{
  "n_layer": 14,
  "d_model": 768,
  "n_head": 4,
  "n_kv_head": 4,
  "head_dim": 128,
  "d_mlp": 4096,
  "vocab_size": 50116,
  "activation": "swiglu",
  "norm": "layernorm",
  "norm_place": "pre",
  "norm_eps": 1e-05,
  "positions": "learned",
  "qk_norm": false,
  "attn_scale": 0.0884,
  "bias": "all",
  "tie_embeddings": true,
  "parallel_block": false,
  "init": "normal",
  "init_std_qkv": 0.0218,
  "init_std_o": 0.00412,
  "init_std_up": 0.0218,
  "init_std_down": 0.00412,
  "optimizer": "soap_variant",
  "lr": 0.00195,
  "beta1": 0.95,
  "beta2": 0.99,
  "weight_decay": 0.15,
  "lr_head": 0.00449,
  "grad_clip": 2.0,
  "warmup_steps": 200,
  "schedule": "wsd",
  "decay_fraction": 0.579,
  "decay_shape": "linear",
  "final_lr_fraction": 0.0,
  "batch_tokens": [131072, 262144, 393216],
  "seq_len": 1024,
  "doc_mask": true,
  "train_tokens": 778500000,
  "steps": 3180,
  "dataset": "wikipedia_en"
}
Each number is 500 + 50 x the weight over its row's rms, rounded and kept within 0 to 999. Layers, rows and columns count from 0. Numbers have three digits each. The size before them is the row's rms in percent of the matrix's.

# gate: layer 9 MLP gate, 4096x768, rms 0.0695, rows 2119-2204, columns 192-239
# up: layer 9 MLP up, 4096x768, rms 0.0703, rows 2119-2204, columns 192-239
# down: layer 9 MLP down (transposed), 4096x768, rms 0.0674, rows 2119-2203, columns 192-239
gate2119 096:539524469399494494438530475593566579370582460514584442444464402490538579516564483448552518456438522404530594447471531534502447462457511538506463
up2119 100:401503455571493460387492516519487522496554454479503562457524503536440506508562459471501414562499445459514534488462505555469383419331521441539485
down2119 098:439486463415502471599423451456547518569565435530583564431452578485465480526487564441521405523455569510466500477364581527496409444519479494488578
gate2120 098:582502512503456533423439520481396501519518474514513436502489540442513525474506513449481570478500510386424570468611550467585485442541539491609409
up2120 095:609566487528459537478495476423572433548528567530461450532505478486447509511426451543571513463460512439466479593450522496555517566421513601466570
down2120 094:493545508484527564573496475629482559473462513481485381519596491498553443477569451539532525506468458605523525438465523446452496467452422511519489
gate2121 096:440464464461588513469514484458435556508463482444459470421488490535528573515441457501607508518637549406518576474502579495526411538631481555427517
up2121 096:443476440546409447524516487526480515395422487513454448608417611516415537559472460458471465536569536511508578506514482431580557552555533477493508
down2121 101:493579498506498519536557469540551544436520419452438496464498438422493454502490469449551507618546440429509500442498452430500515513540467509511536
gate2122 097:457495465459598550503548467417486512454462458480480474501470452627549484505501473507442466572414454450552507493517412462540548531532558537564459
up2122 099:599555430470466488505525505479465509477524566493579539396512547444573540478577538399515609518506446410447508574613449511516488521477470446515505
down2122 099:436507477513439490429525447506480504518543627462490492523496537445542470396524548501506556553554452470524460416513580481475569551530487556561497
gate2123 102:492506435476449432479483458511496569562553497537402588440610488563441399561510532499581519468438579545499611536522592426414459456451464467482483
up2123 100:557572527497464484470451523476454409500531607507499536488472505491549531478430510457483542490477474535434518514520538495425531459453520474511520
down2123 101:479559543463525414447490421533485570516487571455403390414414493420421466549546476501517508573441480506490457593613527508516573464492625497504481
gate2124 097:650538396518476487484510541426586554529518550384410453446558428521568511488450501537480455461473435513510559596430516419566591465431451472459474
up2124 101:569496463544518480509495486557539511450533468498525511446492535458493495475494559534497511493469497525481574501411589514530554489410534527519445
down2124 099:426498466497481482472458569508504496453526468451479537518368470533490444540504482521539478520412478614600522587485516440493560457433456514497505
gate2125 115:514505503495573413500431501448397489487680589506487623513456476460426544451471492492482489447490445486489373547478423418449435576527449445451533
up2125 118:407500500471521538509508548567463466565428465610445447468514499540450500530475634488589523531599563527511573514502482597489533499538546502493551
down2125 103:444481596489535488573500470511460481490387513468539510535510545517364464490522555491528528531583493513469518604526443595467467449475536512467537
gate2126 099:526450497589355539519477487498508524556461490497500470533509479516518490550539456492407539475481451474451421532481498397532496561441517527477475
up2126 095:484523545481492558450431498522444482477462565565510409485527534447543544554558506591559603596554544476451505501541513490493504467541443418536510
down2126 102:633453484512484489525437588554513503571522481506517632451403503535437488546508449491504521517500490496540434522493550487482492592403475555469591
gate2127 100:456520454522499581521384517581462428505504537419400540520469443486527419525459540467563452505403502571473508430487590476490484504502633541484481
up2127 097:402519584496526544481473433516453500480544465512501451579485402586557459511467514404521483547472416455508490571467490462485511464526584559473571
down2127 101:469506592482519591478461506563349504516549526488418590417494527521527473503455519577449419501414482420579481508468549397399525556537476549551471
gate2128 098:405551559395374550513502520559490584540515478513454443479445504528544483489408501538490531543477482394454563445399573425514540539609430545432491
up2128 097:495524483492525519533397423543492496464459505439523593623536549480501470426494552536456545476508407496570406591501593494536520453511535481485483
down2128 102:360487485537508481520508482488519483437515505451495608566534502456479491464474608556558581531434515505458480530478537408445551522581513578448483
gate2129 112:517489511518606532413480494494410438526467484486437390488515419460539509516401589504530486483549527490478569580605498477502520464419555568457552
up2129 113:459448432509428548465560595525532499554520527419478521477451551536523571439562483504476542418486612561439440471549504521494481595530424496483479
down2129 102:578485538495385481464554459539593503493500481482429557510505476491493510495526452425536466481544449506468409426491477497451483409486433413516549
gate2130 101:485504517566492476549482486513452497439508438572452517520554511496517501497473520506544586442525483556481510422484489523509522527508496508460520
up2130 099:498503496513470519484477463511482545491489509493611533484492542436508532510453578483513482433463493537490438545526480589473534504540549395459545
down2130 095:517567415489432427502500417513451517467474582442515385502502448510528419479518519516438485522641478450503533465531522434552425413467533594495382
gate2131 092:543495549468569418517455483459508478477396447519404574515524450623456453515482480417443431565524377500579526455516460421511428499586447497546481
up2131 096:489474503557541412455448490537413552444461498497504483534596536483450441518675526543442651486556443520467487493531524570512543543484484544401579
down2131 096:535502591452554479449446514482526510541410517440516540598528433474463541466479496517498474521593511431453504466514449446413465581585481512503548
gate2132 100:510517443530525547543543458523480523361532497572576479565465479535497538523504488485443538465502474459566489484502556586422507549560536605505521
up2132 102:446580449449392515479501454490420580619554407562514600523493544509523504521547448510435529585512462517392478551548504574492453482447513488476530
down2132 099:506500555433484545456530456546466576541488441530442530575491484461477472515477429453496566609472576599444527421519530596491510487473451443466504
gate2133 100:446497535503503561531462466554528510466549511482504508548446468563470552562476572531541509533506474482516624464503527485507534522478423483384527
up2133 098:472465473584541500468493479607597500440559549503471483442445450504478493593541504531517552595425616462456465443455539496497496449523488462440554
down2133 097:508554442552501443405524521483573464556477501556481471528469531439451417449535470544491452544524597509527458440526480565478520522533513511484489
gate2134 099:534479480562526447520514604590519583440469511496603584535489531470516442555552562545475531500430427478452531485526511431471493473496460441536573
up2134 097:506549411642537471599465466555434464486482492548381544441504495566500517516523601522439505442365519443499503502532420503381453517474518527532525
down2134 096:502516421503515498607496614549495500487496627567441586410493454433409477530501561508506513468477481427469539463485474420519525438498452496492531
gate2135 098:479448541534526466542556455519455490496482533631558478483495481504432467543542452555509429521535429567556496443506515484491466570459474580518503
up2135 095:444408458509574574509455407469558477580558533525477433516399433559501445503544506511486510474373520403486516459546480569464538369484597465551536
down2135 100:477510539485613461529469480458470512492478446438488377526482549436521529579508519447504531483552378536567529466548495538478452544513520475501452
gate2136 101:541490531508488550528481538456457468518480408538497608507536513478363532514482524490568474544546531533565450476455520523492551410486449547479497
up2136 103:356455470497569504576489462431415462452500477509555570536530538477563530508520391401473529508515526485467394439485510513537496566597459422544504
down2136 097:496461418594493440456577503448516478445523487388447510510482459522522475454576489543554521593422428469510457479556486503584477507571457474557405
gate2137 100:549541409502474479578426472472451507504462546458449447478429488437451510555449448535530445504588488493446561507525435510572596451444501524446483
up2137 099:614544511629458553565469433421362518543498591451495461521480422581585579501487466401479572480518450469447488499410469577434558480517444492475499
down2137 093:468427435414499457365507500549553491481512454525529492543525484468582445453613512534422530528489433540561459521499608460407456503545563490484550
gate2138 094:516582527541500518383388527466491503484521517582543565570509398500481583544504451527533559481554533432454560510570564479595458584534436572439475
up2138 092:444512492548472467571629586581497504483557506500546571481492487434464571492528523469408454544538589517547426530638556461487445525470491415575550
down2138 099:518559503405406419434483475557557531560474424520500679589520530494479447514522552562459464473537603443552499538559502483498591464479472456532516
gate2139 096:606416528510541476508517519455554458383439429450597557481525500534643488498491504521393576441525518523517502539478564468498461428571518488397516
up2139 095:447433413482558489464562408492458465419551394498525504502537524539494473456488521634448505434521513417584471477518400554427329528523593484547516
down2139 099:461556465559514531468518431495440431536549517481542515537498550477591496520476575588430434525495471538485526533604512497575453468496403471491457
gate2140 098:559452499597529508467507452548508488572500470545462562458525587470521396468500386362514509484457543580465501544526471564608491587531423489548444
up2140 101:496475540532461534421457571458491536528513527539534463508539425498450500611526509472479450511449530522506463517527549508539464421567523489472558
down2140 101:471499508522568430428508539477533539556621479471567530475539549582593531483487539456461446507492513573559477495468440515505485567431515434453556
gate2141 094:469459523471513510473597387542452491536518444531507518429581572556522466430442537517447527512559516500479488606429485508502520579441446420467534
up2141 094:603549498455540516545543551500482422553471562506497578462447538474519486498543501531553476507509451379452567446543497538520539493419524465524396
down2141 100:431426583556522445464496495519415519544493516616545477475450516392500547470511512574515633568453463473499522459435460593494422427470487523573479
gate2142 095:545467466533436532507494416457474480546568572519576539486454486503616477536503375503515549479519502421538432468538443533554523584463480531519513
up2142 095:562459561483524580531623493496466457466473518452427489463484466551464508540484418584573463444489507444442410465609583430495430508545385509483462
down2142 096:551527494402406543541433476509488570483521475493451472497511479531506510474468481429519531452519452496468509590566479425524470475563459504558534
gate2143 114:511452443460577518500455548508477535475537534503452513458496456513485510523551441420520483432488554509417519497475414575528422503435480517486516
up2143 108:603388549528520525533499488555531434531462483536547388379558425489584509480536436482531494514511531514461505534475466544484568424520451479439452
down2143 089:468513497454416425507460564495493506512520460503557381527525527500617517533476518540475563513565522547510484476549544473484512534473488463604502
gate2144 099:499438449482600544528493440385527528465548472426583526395534457457510463560522468542555470546488530521521532492546468513576444505516453454487574
up2144 103:498578532555513522500538538526556551521423582588494460510527509437515526516447473428463494478533530539531531479410586519421482496477498562494381
down2144 104:513512540558505488472437470557493460543511573523508508521571495479513443542573511470438494477510579474494465514337541490462547518528529484410472
gate2145 094:478648568491493461441577436503412429457448491498555442573536404548587399476551510486530463425480430483485595544412529451495559463518562480409401
up2145 095:446453538444474482444488526457446451514556568509443517501422521440604357441408488481533568467521578591504514475428532627447508372585509510466462
down2145 096:546444443499629508537572458489507495652436452527467614544513526574524503492425482463508478482561424479476474486550516434520531490487543598566490
gate2146 093:536467621445419466507488479492484552537486510428446502495479481479420505573523584494428517427543485517538494506546534495599514528434451452502459
up2146 095:504495482503582536563531569548437569550521516482480486491534450493605517442509500520428484521445455558458519457460569443463567508512447552538557
down2146 098:525506429516515545465498352537571451476515541437489552536475364668464540554506536455425477414417445491560474652498451501531484519510469446430548
gate2147 101:552413513456527507534419487550488462432544418475511543588485463490410473483523507505500538465596525453541441362552466518546544504480529520491509
up2147 096:605423469499516425503460482523499411427569440454551529556524457501479486483424506502513534527517509458592472436594485454489487497457537463568502
down2147 101:561511591427531446500483470531600546475524438562484499488462499458453466501515562504519427502512459470519521511600499474540546519428605473525465
gate2148 101:481492545569482430486522436455474530516454541511523487506503523508458584541536568475578437518483400514590510483354469527471475498442511484481460
up2148 100:395500516511528540527472424537522482468475519533560496515500548552445453514565448418549444386478512466509529534566453525512452487485467480462513
down2148 096:548523554499558532606557410448469437428421435552465520458496431474431456511533463396384463435559441558486486466529529484318529537514621573497500
gate2149 099:565425499480483455473464571530491448516506486503454523472538427515556556496468488657537563464481511523500488549561566547548442586485412563464496
up2149 100:523521498549543465502478461467416575509488427548541536473520458487521474478450559503542546501444502516525466511459564543427471547557470507508568
down2149 105:481462524412593431431546488521475501525445504488580406504541568396531452509434454539444529514483558474523550485439494519425492500419485446510474
gate2150 099:525388396570426497567458434514462551433577512566464465517443560500512665584547567541456599466501484476511493542549504579546457478505507447515486
up2150 098:486557493470554527472453557512417451587502480428545556506649499461501376611485480450561493491461569490553521482462527456477511483494490537448529
down2150 097:450483451470522479478568494468412409487509571561557486566579569495508497503452540565553474427553492562442499572505552494560467460510578510464491
gate2151 096:462570502576483511491493459479549552433519506504456484465508541552506490513538529385521476537491530546373459552424486419499507503408572491512567
up2151 098:405372594431437481465525519542520394570541570523508418596552576506501507485482554508442523436606468505561422551472565476534512537475438480464463
down2151 096:473512488513564453469548490350565502508456438504468472488404452568541487478414495568524640437443534485526545536575433426501465571551440578533528
gate2152 093:473458471558541608529524507502513558466495419544486479506525458504462526522495554441506491492553441513527476482437510477478571521518429506553436
up2152 093:437515526335530510496515492523541531480525488555590534470439520430425527489540430465448503457583457461534545485487555500481438498476472518425445
down2152 098:492540535484550467582550480489493355512518404503539560523531506535487530444517470540494456500510446496513645446440438437559525484525501403602504
gate2153 097:493533547486441511453463584528402555503506488489568471548488501474521512448523511529468435580479576487436500589493516477454541502451440447539549
up2153 101:422541532462520541618533467553535417453488442497540542517430459431505480560538418480481526550576537493510475552406441512466476438549561546556513
down2153 099:512451423550560413457508499476525498454441480555465452548451444512493382496594470580508481526491451451445497613583512518572529490437455506503503
gate2154 103:474514448525354459549563512417439432528532389461539482403465487526584489590447536465479556521587551422410484447518527571411502474516490509472526
up2154 104:544555515542502448433519465605512496488447575512437532502442472511492458419557513570548572431495513559463478526554493474575517389523518495489422
down2154 103:529597540448513528479530448488512536485478527516435498483504386499427528445502490473624586422430422520493589428470434472502504538441501462536501
gate2155 104:547522511544381499420448425499364419493453455525493424502493485564477574474500508402567435516518540532462554500458522445401526557486432491593514
up2155 102:476507521413527470531561467550545545482452580509455554520467479496558399483588526573529523445566485415455499527530452552568464470537513578503497
down2155 099:567491540511528424455558520501589451436437502467484547514436464438613451469555517590465575526488493444475492569500448469542492485553550538446443
gate2156 096:471474472487548503469435417411527526563486560462484443495465441506448499484449490498502526559454455488495494476395510401544424608498482478508462
up2156 096:469511557436476545563569494503543453546478583575535528532451508478530472439532456514535461450511461498544596459431567521550581482456549473520524
down2156 096:513481468542408514499550549483527524556508442491630534540434487456528494512409504496468362477539553494505474426454518467543483459451563609518435
gate2157 102:540444560501576499501560502500412456449524461537431505545482504428453497481538487480534532504592457525511562469561551551455515469464464534538484
up2157 106:437444451400462471549517531511579514432455476484500475462512446538549513440494472494414487506408585484500474428435554448515420440508537515518481
down2157 095:533476479499495428487445464446476499557485419523553484500464492454504473489549489479424491509470501474581533537530473471555521481515512518516498
gate2158 103:490469543508466483522406499523415479433399520453554485454483528478462474401578523515534539564585558523534591450494474430533563482629574494562504
up2158 099:515470468463527477530586401542502492517576506443501345556536561600522598465371524451535515537413479511537538389478588529418509507508506479512638
down2158 100:554531483487567458549592540473508485497512600522506524393403512523467547547392530558567408480439526485441510391518483557527537534479432518516464
gate2159 093:592477530430473439628541536570494541559474469523549557426467544480552486525529545394504480547518553582447476408470519611503599521435387393489541
up2159 095:574541536431476443518462450557544493419467579428473511539413368538578526368526496540486485475549563513459465536553517501530555514449551474501424
down2159 094:577555476449529565468507592462425442540469485453475523536519481541539544411533527519432487526484506425501494431488539437509433452491577547574465
gate2160 100:499570560514532471525485425513495465451497482457488502554570402562533495450485418479348581514387519519454463418443427487488506521540367472531543
up2160 103:513408497432496551569421572429437455501544531513384521411483412507451467468537514520423512485421488554476457365547398444514494366510409430551517
down2160 101:437422537569519610528488578522511418455526540568432481569552432576492537452467413498532527544522511399420449448499556429558540529451526452464492
gate2161 105:512495519490528515459532591499502494540479505482532464498471522422500508562416447427530406545575476532378532431542438591540486520531537432504458
up2161 104:433473447416545453432505476534527506461482471560554513337536508446525493499526532553597439526478459563580446474479594472473533546420344575423452
down2161 102:466436467513483448511495483441559491474502476389498574517526511529571456474493528533496532540494513567431457496467517504560565499518555573527529
gate2162 092:547484492505557513434531432465492442524572470521600410578447455501475455591462563418498470607543512573468470474504496515541549554528506480501414
up2162 092:558541456453469510458524493486594502505520459509531517597562389448443492426502520488534543543536543494465540529544514438493553521469442552499506
down2162 098:475573545491518488547455525468518484490455498550502498515391466508530552594448534577446563475499529541502513560552424486491452506531476510561415
gate2163 095:560529609492575511536556530517578520568402430524554500586528453530482518603487529419536567499531516472549545518579469575466430574466463466437477
up2163 098:485495366495583498426592490482596372478411524537470444513432571550533627556458512463581469457430453503441525493503547475463487580509520475406646
down2163 102:427408479487559478502532488456556447491518585545452446537566491391502479518487456485460482513494514500499512528562482511496482496459471489427476
gate2164 099:454599500453559563507580533533381534442461518465551579514458477531542545502461496576505493546521507433474439437529504509525451466499538434497533
up2164 097:482480504446519507426464527537471489473440421549470492459481523549576507516458610525446458493497497485463472540474404441417464449414441551534431
down2164 092:488534538481525543424493518522481472464435471426512554481568541512649480584481477569464549541534454459444545619482525532490487422577397443601458
gate2165 096:472498490508531387530502459462532533424647565537493511475520513509508511545427481548600516606577469539539579571454592469518470561536485494501455
up2165 098:498523465520507495486465529480564466453526599519503425510516486579521583438422594548484536571463480497511529535498590577574424532545551454456518
down2165 099:460445503554531487562508430580494588478540458456440529494505567421501473569541550460580526553521461546532525451430516571531509545418587466388476
gate2166 097:540585548526545431610428472507430437420482452495500552477614616515523496541519489473520480536529560517519438509397446448502484472509551510517475
up2166 097:538505403464487547479457467559491534540549617510412518525469502435546525544476398538520490480471554487479566500438500536511520510435521535516477
down2166 098:513558601444445544546518492465390477519482508505571468493490502595561530471507421501547504568574510503522510486506544530457497453613499475519441
gate2167 101:513545451486470564423565460572531414507456489424477516415558371495555525472550531550502417583533621485454465537581576532607508501406506521487527
up2167 101:449615451502541476545581506399576397583511501529501488530443547488548517496459486587559473514558525528462511484451498533508458538511424496489526
down2167 105:464493523461490563487503494527533531487526525452452491519457408476567478464467541527523514446401411443434455579557400478501527508517476423403550
gate2168 097:499570466458526441549469524493494445501491417517519501519430479405376489500520506515433430437533517476479472558497456486526543455451478518475524
up2168 098:387428478498565508540561486427472566551527475526477525650524540396457622532427499487519470454428580457499463507422524415432569559466526464437534
down2168 101:513564466472474435504574524485467561543485571566464493499507449545545542517520481495449498400541477578515478418488462448581467615498541533518533
gate2169 099:511417495465398468488546539550450517427511535585456541531478491614611470494505414562480476516428547457539422545428481505541546476505457546463502
up2169 099:491468544519402389565501501544425477444477528450440514407472478548499426483610484526557476455480491555513535515451467617525524566496483497534472
down2169 099:529508602579517500561488521462536435419470419446421463531544517573494519550510531465484495455456432476457502548504431604651570478554407592530466
gate2170 099:459516437522446620511478469419468482450458512474514442539497511546598526466429429567410397546548475423532481471393503431537449417486500472445514
up2170 097:471444437475450472553603512428504494498534457512563500506465459533571497532550546457636545469504518611445465472484510533528471490465526458486510
down2170 096:455550490493422497505525580546481457535530554520458540525562502514499459577542444536497439544498522522447486541530594414472393570551544477532524
gate2171 102:542449477405576584498455521556498511567488544392607453509535500437437560499471417530434469370475523513491367403525561446488551534431475472563582
up2171 104:509501517610465529455499540588452558469430511424490550454503530435522438480496532514474495551443454534497401491493465520531523573460482470520516
down2171 100:518461439545440549438552437501535502396470553507529493491499570530483525474508436485458551458451422415495467334531482481405461600532634527523404
gate2172 105:469484479506548567572495498476464493413479499537489595488564528407605464431555531454534504445476508519575535521367491568457545524532494502493533
up2172 107:563566461418522601549467570521483439468525488490536543443512486451535421470509490474551546608513458514517558476411559535438586543604508412517483
down2172 104:473534548558469472580488511561530454430583460485533492490559453558493532481437418486513508496447505508494479376373467509458490463522493484450571
gate2173 098:449483434561435506525475523498553446484433503580505424500507346541561463478529406425435456582538540522462499416583585443443440358518533386544442
up2173 104:500534434403508492521568450509449518498563406572648583504458540470547507566494523574521506497471493519568524450519588478491448580471516496507527
down2173 106:501483485573387494598559403526603564475436497501553537502563437456502505542433522519488505496491420455489564590585419440484519459572481496429481
gate2174 103:510468577433465501431465482557495519379581428516456388465481458546533479500560556439504559447557484480479485516468480535522486517544516469414568
up2174 099:467493545427505526438420469494433531464463541496475509487489435558508523519626511537382483539572392479620575522415547539559498546569617448473489
down2174 101:488585523459549419462500477527509460394518576547439605434510476521612562498575512496511537404505521553526467511501562543512441498501430440482535
gate2175 106:501411449549411522470415481520475478444553488389521607436446491542475561498519514460501488549412546476507454455480441544549422478500487445437548
up2175 105:567523531497595461454558489467496500541512417576465409543598442423533563468421413530504466428489490522487580548511434537423499586533509514497596
down2175 104:499518591541448476566450461443486632448462474591408504480523532558532533505518460535509436479406467493554522577435527495574501517517518558491473
gate2176 093:558592573498461555437534513540498489600465604449461515563485464500455509497488426535516508419559479554532515497538514423465458504529475613520539
up2176 100:518526501480563478609469624496468450430505463517538492578451417454478512465405433320586536525523530558560499581456567551534543594479485527543512
down2176 098:432424445518523443465484538507623576409529546581492475471531530440559465514531486467452466512524529420481488517491478530547520463484506494534673
gate2177 110:575498503426483570516537529443582551527458567421530520476410490393542497584515454493403490536540528453587433525523558463555476469470532516455515
up2177 107:426493469613491408458496512605471484529563434541526455441605543586548528443470508466516545533508415534539560450488501517478486555479500480445473
down2177 100:476557515371560422554476528568499567555566479443543433454527564510495534474549511530489473550521518577571483484470511518512503511432519513427582
gate2178 098:533444517520510599391452439456462472490617477480468540508482476447490493465551494443467458495519521499522484418491479517448502453481507555587545
up2178 095:502530542495459476501541442517551494517460533515477448482463515508488463470430511523549551498551504437500515433444463421620575504543506578482512
down2178 099:558472479604487519546445447356561597591429424541542529580585466622378484532474496497476516471560546415453527510505475536588504618525490490490487
gate2179 096:444416411351466467473538425478488426414475548545525511540573557489522536552510504521538497488488550542463547434486508463426463472513464366541427
up2179 097:504476466535535505525470435522455478518491488510489481530473526486487404576410422461431440503475515538497500451516550524432417525431446497463423
down2179 099:489487527501563425445488505484491474533548417514489468531581538445522494511566518521559461424487500448567537500462470385455441560524465437374521
gate2180 099:510513418492469508515524507417374585506531557461533559437454489517553382489480535533544582569640609512569500448449504443484450508577505495450505
up2180 096:466479420434553497532428489525434554438398542542463515434520373456494362494544466571512484449507598490535527456410498497531512474541500472436548
down2180 100:525484445482517573553583465461492486488583537535482650449564508526506593475514514591384523401385582507413411606492456523573527522509503462525497
gate2181 099:545464464515525516495508567453569439521471497522521488516449397549485456454523399498555501459598508501506427506543496448474537549513398492552454
up2181 096:419445529417447498495537504515496516518516482445448540487489494420525555590496456629530522455449462513445538546593625406471477491550432561562531
down2181 102:508404514509461459395487531588502532498525431427542493511507543448433540493493469442487544540502553462524538475393467448437555493408480528581585
gate2182 091:528563547484601467466531552452508485516517611508512407550419507499534494493458473528514514413595472527476477391450472496504488499426534487528587
up2182 095:389439503497488475578459512461577526515557494445571487506470564514477537540459413550378535436535567519536604491480526617480524533516579515489483
down2182 094:542587459540532377568500471543475449495421516537388426546532577514422567517529546491494575490472413432569488495426553482487458551510435448447589
gate2183 105:403596480489530578487537444522481582490476470517532525526518516445563513504596450594453504529546552600505420412495528452513534571495479583496487
up2183 100:464524563386537414487526510435442521547508553451549514418444590453523513469448486561461374567433503522438490510522574426549479439484497451574564
down2183 107:439511500466440539525498504577523499497494521383509474530343549482454513439540526564403503555514593515450457526556506552384568517608561516489535
gate2184 095:542520531520426531609511493511542570445562523525490497486470508484502493552584522578499458495512439496525471474476525559478580501391456411569452
up2184 099:487432565481596526478592459521539518596438444524489561482473518444515523550531476434526433470551416470540502530486468532548479486447414530519514
down2184 099:470545550555518493482459433480492467518489456583545417495582492478565528577577499509556479558443575499437460506532468518481470518520532495625413
gate2185 121:539464462477519520486404492478501543528440507444504503529563532550480549480528499493519464514606533452500529478482504558524552543456511594590482
up2185 122:546507542574574546476467469400543569431640485503499461554492472554553556470566526534474461477448498435427462507564497553474436413504501482381533
down2185 106:514492546523540502506563478490559429531569470561526392560549541524538473474454536512423575411393483554599500493524634515555434411511558493451493
gate2186 096:468513453528424428484494514459546538471600474508485434432496528557530458490564537568515466538474512506512404489479561528554419438556488492537461
up2186 095:566545566571492540562555545551495543483495551414493468503436474572425499674419431436473484528573514522506572492496541449483493492532409452392559
down2186 101:556501583539481519558476500408395523584605541494381507531512483482524518514472498471516426498521493515417455527520456477521480452486439503466540
gate2187 093:495533547494538522519497399490510542476577519567492546526498459466522524463449472568486445473564539470454389501417510513552441542482469522491464
up2187 097:490442397428512497467501474486537496435511529494459468439554571528387472543523380420510516534484526518522487571474456530437459468495444510460527
down2187 103:516563527556477480406491441444590503454509510523466458522432597533455407472487473413488521572426541435488465450581513526537577548536538537549487
gate2188 097:442567497502492545423511441533556523566471475573470462455487441477415525452534471558492467551494530483457547345478464472519568528504581519435615
up2188 099:558383539469504503509511462483536428609534575519439515537560489481447449403574523623527499474528421516404457536491466577501513537511451512587514
down2188 101:480556508556506468568523476468523471560448423518425429565545502353660585473473512490543565468469495456531459382476476510399445461502572594378536
gate2189 092:564494508559528496465501516518504488541474567383571597592533599471561523474524436344461511564604535599520494456591490534551512500586526414408518
up2189 095:509522459453423530437470543356508458554447539569598483391510490420441437525456476588540546419446565547437486535587595489543527480489434456548460
down2189 097:470523492504407529485512450432521499497463571453423449440509505476518460561526467463439485464592493570472430496455434479540436483479481438497521
gate2190 096:570488490411503477463458414502477503376564555496543476500561484347491526534516548568561477458491432508500452448488489467547560539466549473485531
up2190 096:543529559532431430447457349452479537530587457500454441502498439422486557468552531550596461415446452554505532560428454536547567469461510515556512
down2190 095:426429544481450414511482468523526497497496458438419527483419483527516552409488540453564412574568473451507465487500463444552552547490526502454470
gate2191 096:549561416609396516581434526310530408555385468498490511457491482492470505521438504489454494405484491417458442438504515471567558467478468528518550
up2191 097:487472535474512537395481504510528453550405499406470552442552464599484486504476476550463502419472462479517552398553471461450587526415477549485457
down2191 100:510500610598487523515467522473515376518430497447478466450538475522483600580427466502467415435478489508507546480484455492474578465478578500424424
gate2192 101:370494476463504478550599450512395554458498507495560550456439614492495466568449407455528492493485518468557557533479528544465513561470535503464506
up2192 103:476473540463455492460389581474563439444552525551482455514512503449493531472437485455392499399566565406498463380492502553522511440516450411539518
down2192 100:556418525516463436506541447475493564517509459504551437552409512449466468491554453510489580468502562572475460485431525476584478526577520555498464
gate2193 108:489508519477466551477499477495521515537569575505528467530441495618501476523486570432465447528504546522567469580604417492555512520434502413471529
up2193 103:517556518512442471510410500477452469571415532500582467563462540512462544488581532510528554454426590417457519514411537585521566546493472567550576
down2193 100:463361466435468462468460500522504531464490510507482554432442446505522477402502511522538519508462508492482489488451549492454486540562483593495474
gate2194 105:531579526477586414561508533471480494538591549508533472507474422507446468554472532546546466482529660476499547410445541426529531513553583615505516
up2194 102:574529495423453525495534454576518567491451424405508452479501468483600594537532511499515612499459533480507562472536493521509483423556495411541481
down2194 100:563447459554598497487409541450451448525575475541438521507419518518487573567560421512562486601577518587470550529484488492490565423630502489497536
gate2195 096:533477499507514464474473447546556560513457464503463499506523452533461570464513542468446480624456523451553522490457416514533517375543545546475511
up2195 101:471565449460585452419478468470590580462486506512492522579452432534482552460418487510461427516492488440459497535496555550446491387549529482549466
down2195 095:476514516511468516497416523436436471630472467477505595400477576550492454503452477511505546498542495416502604504513533550502557539451507470397502
gate2196 096:568513466536490453501553568558537380483542534654552456467511478498512452527527523551502468539546489483555464470439473575498535502527419488514545
up2196 098:527445453481426500549439460520521401496538486506539562502493428509516403409568455592551494584510489525493499493411433451488510451468473517429467
down2196 102:415430489464579441466577402533496573430428550425507494495437401536547448506543472521640611529500451538448427543523485626529506460498584465534471
gate2197 098:515529479564576564522577490521395408554594543525508488492553496561418528478517440558503485456504456569493589460528401452485450509561540499477520
up2197 096:526475539516476656543488424545388437494557541531449544626561551459456522587511518527530437515537421519517524447547464559492445445538584462524452
down2197 096:564429559460469412529512592543446536566429493498599517415545471512485488496545491506529453513511571435489464500577531423474471361420503523424507
gate2198 101:442410506496604537507507468499498526410539444512493444511573460467561449588486588423418442518552472523485498481497438462576448534451553571547547
up2198 099:409577477535557530517508424458516400539441483514466578509521459499465483465484595425472601475499433466508566489459597563566511525472484490485523
down2198 095:557453579492508474545540474456508554482441493490505556523486486494654450462486464532511521522448376517489555567571435516548550504525546497450454
gate2199 098:480528551553560499430450500492497545436533501537475429505526496526519500468429474460571480445526460561594539526501568517480431612490449486557469
up2199 097:486539430507564543439519537507461546466423495538379550509429489476447529557593437402565477522468452468504443535524469549524475632463537592444473
down2199 097:443518438443480429464486572505561420538462530435462561419453478534483559459512523585474479387514489491395493545433451546541534462479458532545572
gate2200 104:446544479488627571529449556534486522538449342441514525476445476512478494487504422474514531513593553517524546543474621467538474540446530510472518
up2200 106:505443451455614509513448517506527503425533455599520551478438525481436437467502469485557492438555523531552523573547500447541553420593564550490518
down2200 102:507499480429513445453562527623475428510507537571429426409462452541496476424575482596530522460420538415487547486525502575498558533572502572505497
gate2201 132:553528463450482482453489500445519462515493521510503524540489458500511570505553375427516464499476487468475570501510496499563572431536562402540449
up2201 127:465443478525478484443435472532379464459536490582425590538366453468550501513534468466503504467499480513449517471407513499523514536464451440450525
down2201 098:475527404464514529432479555547580467505500555453487490476453453495514461530522511499462489487433492545604513527524545568456485466465555474551455
gate2202 094:451519545453429487568519430511540522559466475543416534526499483483410536485603489518413507366510558528501485441481443414532523540481409477579428
up2202 098:524417455540662498479526607467518486485482549469463455437496507429550589556443534434513486510426520498458544507529495448583379592439536478564535
down2202 095:428511422438534423573432487369469485451548465486422491506460482507470528522527442488503500442500421516522500482522584449531428452477519565442432
gate2203 095:531560472537440376508410430531551464534532396516468550496504485455474596500459524487527535511590577521489551535543522532460531512421612463524428
up2203 102:542498464465497462430544487568401564574547506405482485530597519411476541534570469577620498448451599401503552614623469475564498526558517533513472
down2203 107:483556422463503467428593536572552601475535598530505581478514449429519454516554522574626526499410529471548503535534492512507595529606469477542464
gate2204 100:481572535434422554626546426548461536450471515502465522588547548463557463500475551575461443451537568531465562493451530535451446472594526559450508
up2204 099:475420450510514439502550511524422541483458636415525542511542521521503553467482493507474513490452575477439534521505475436540489485459597496540495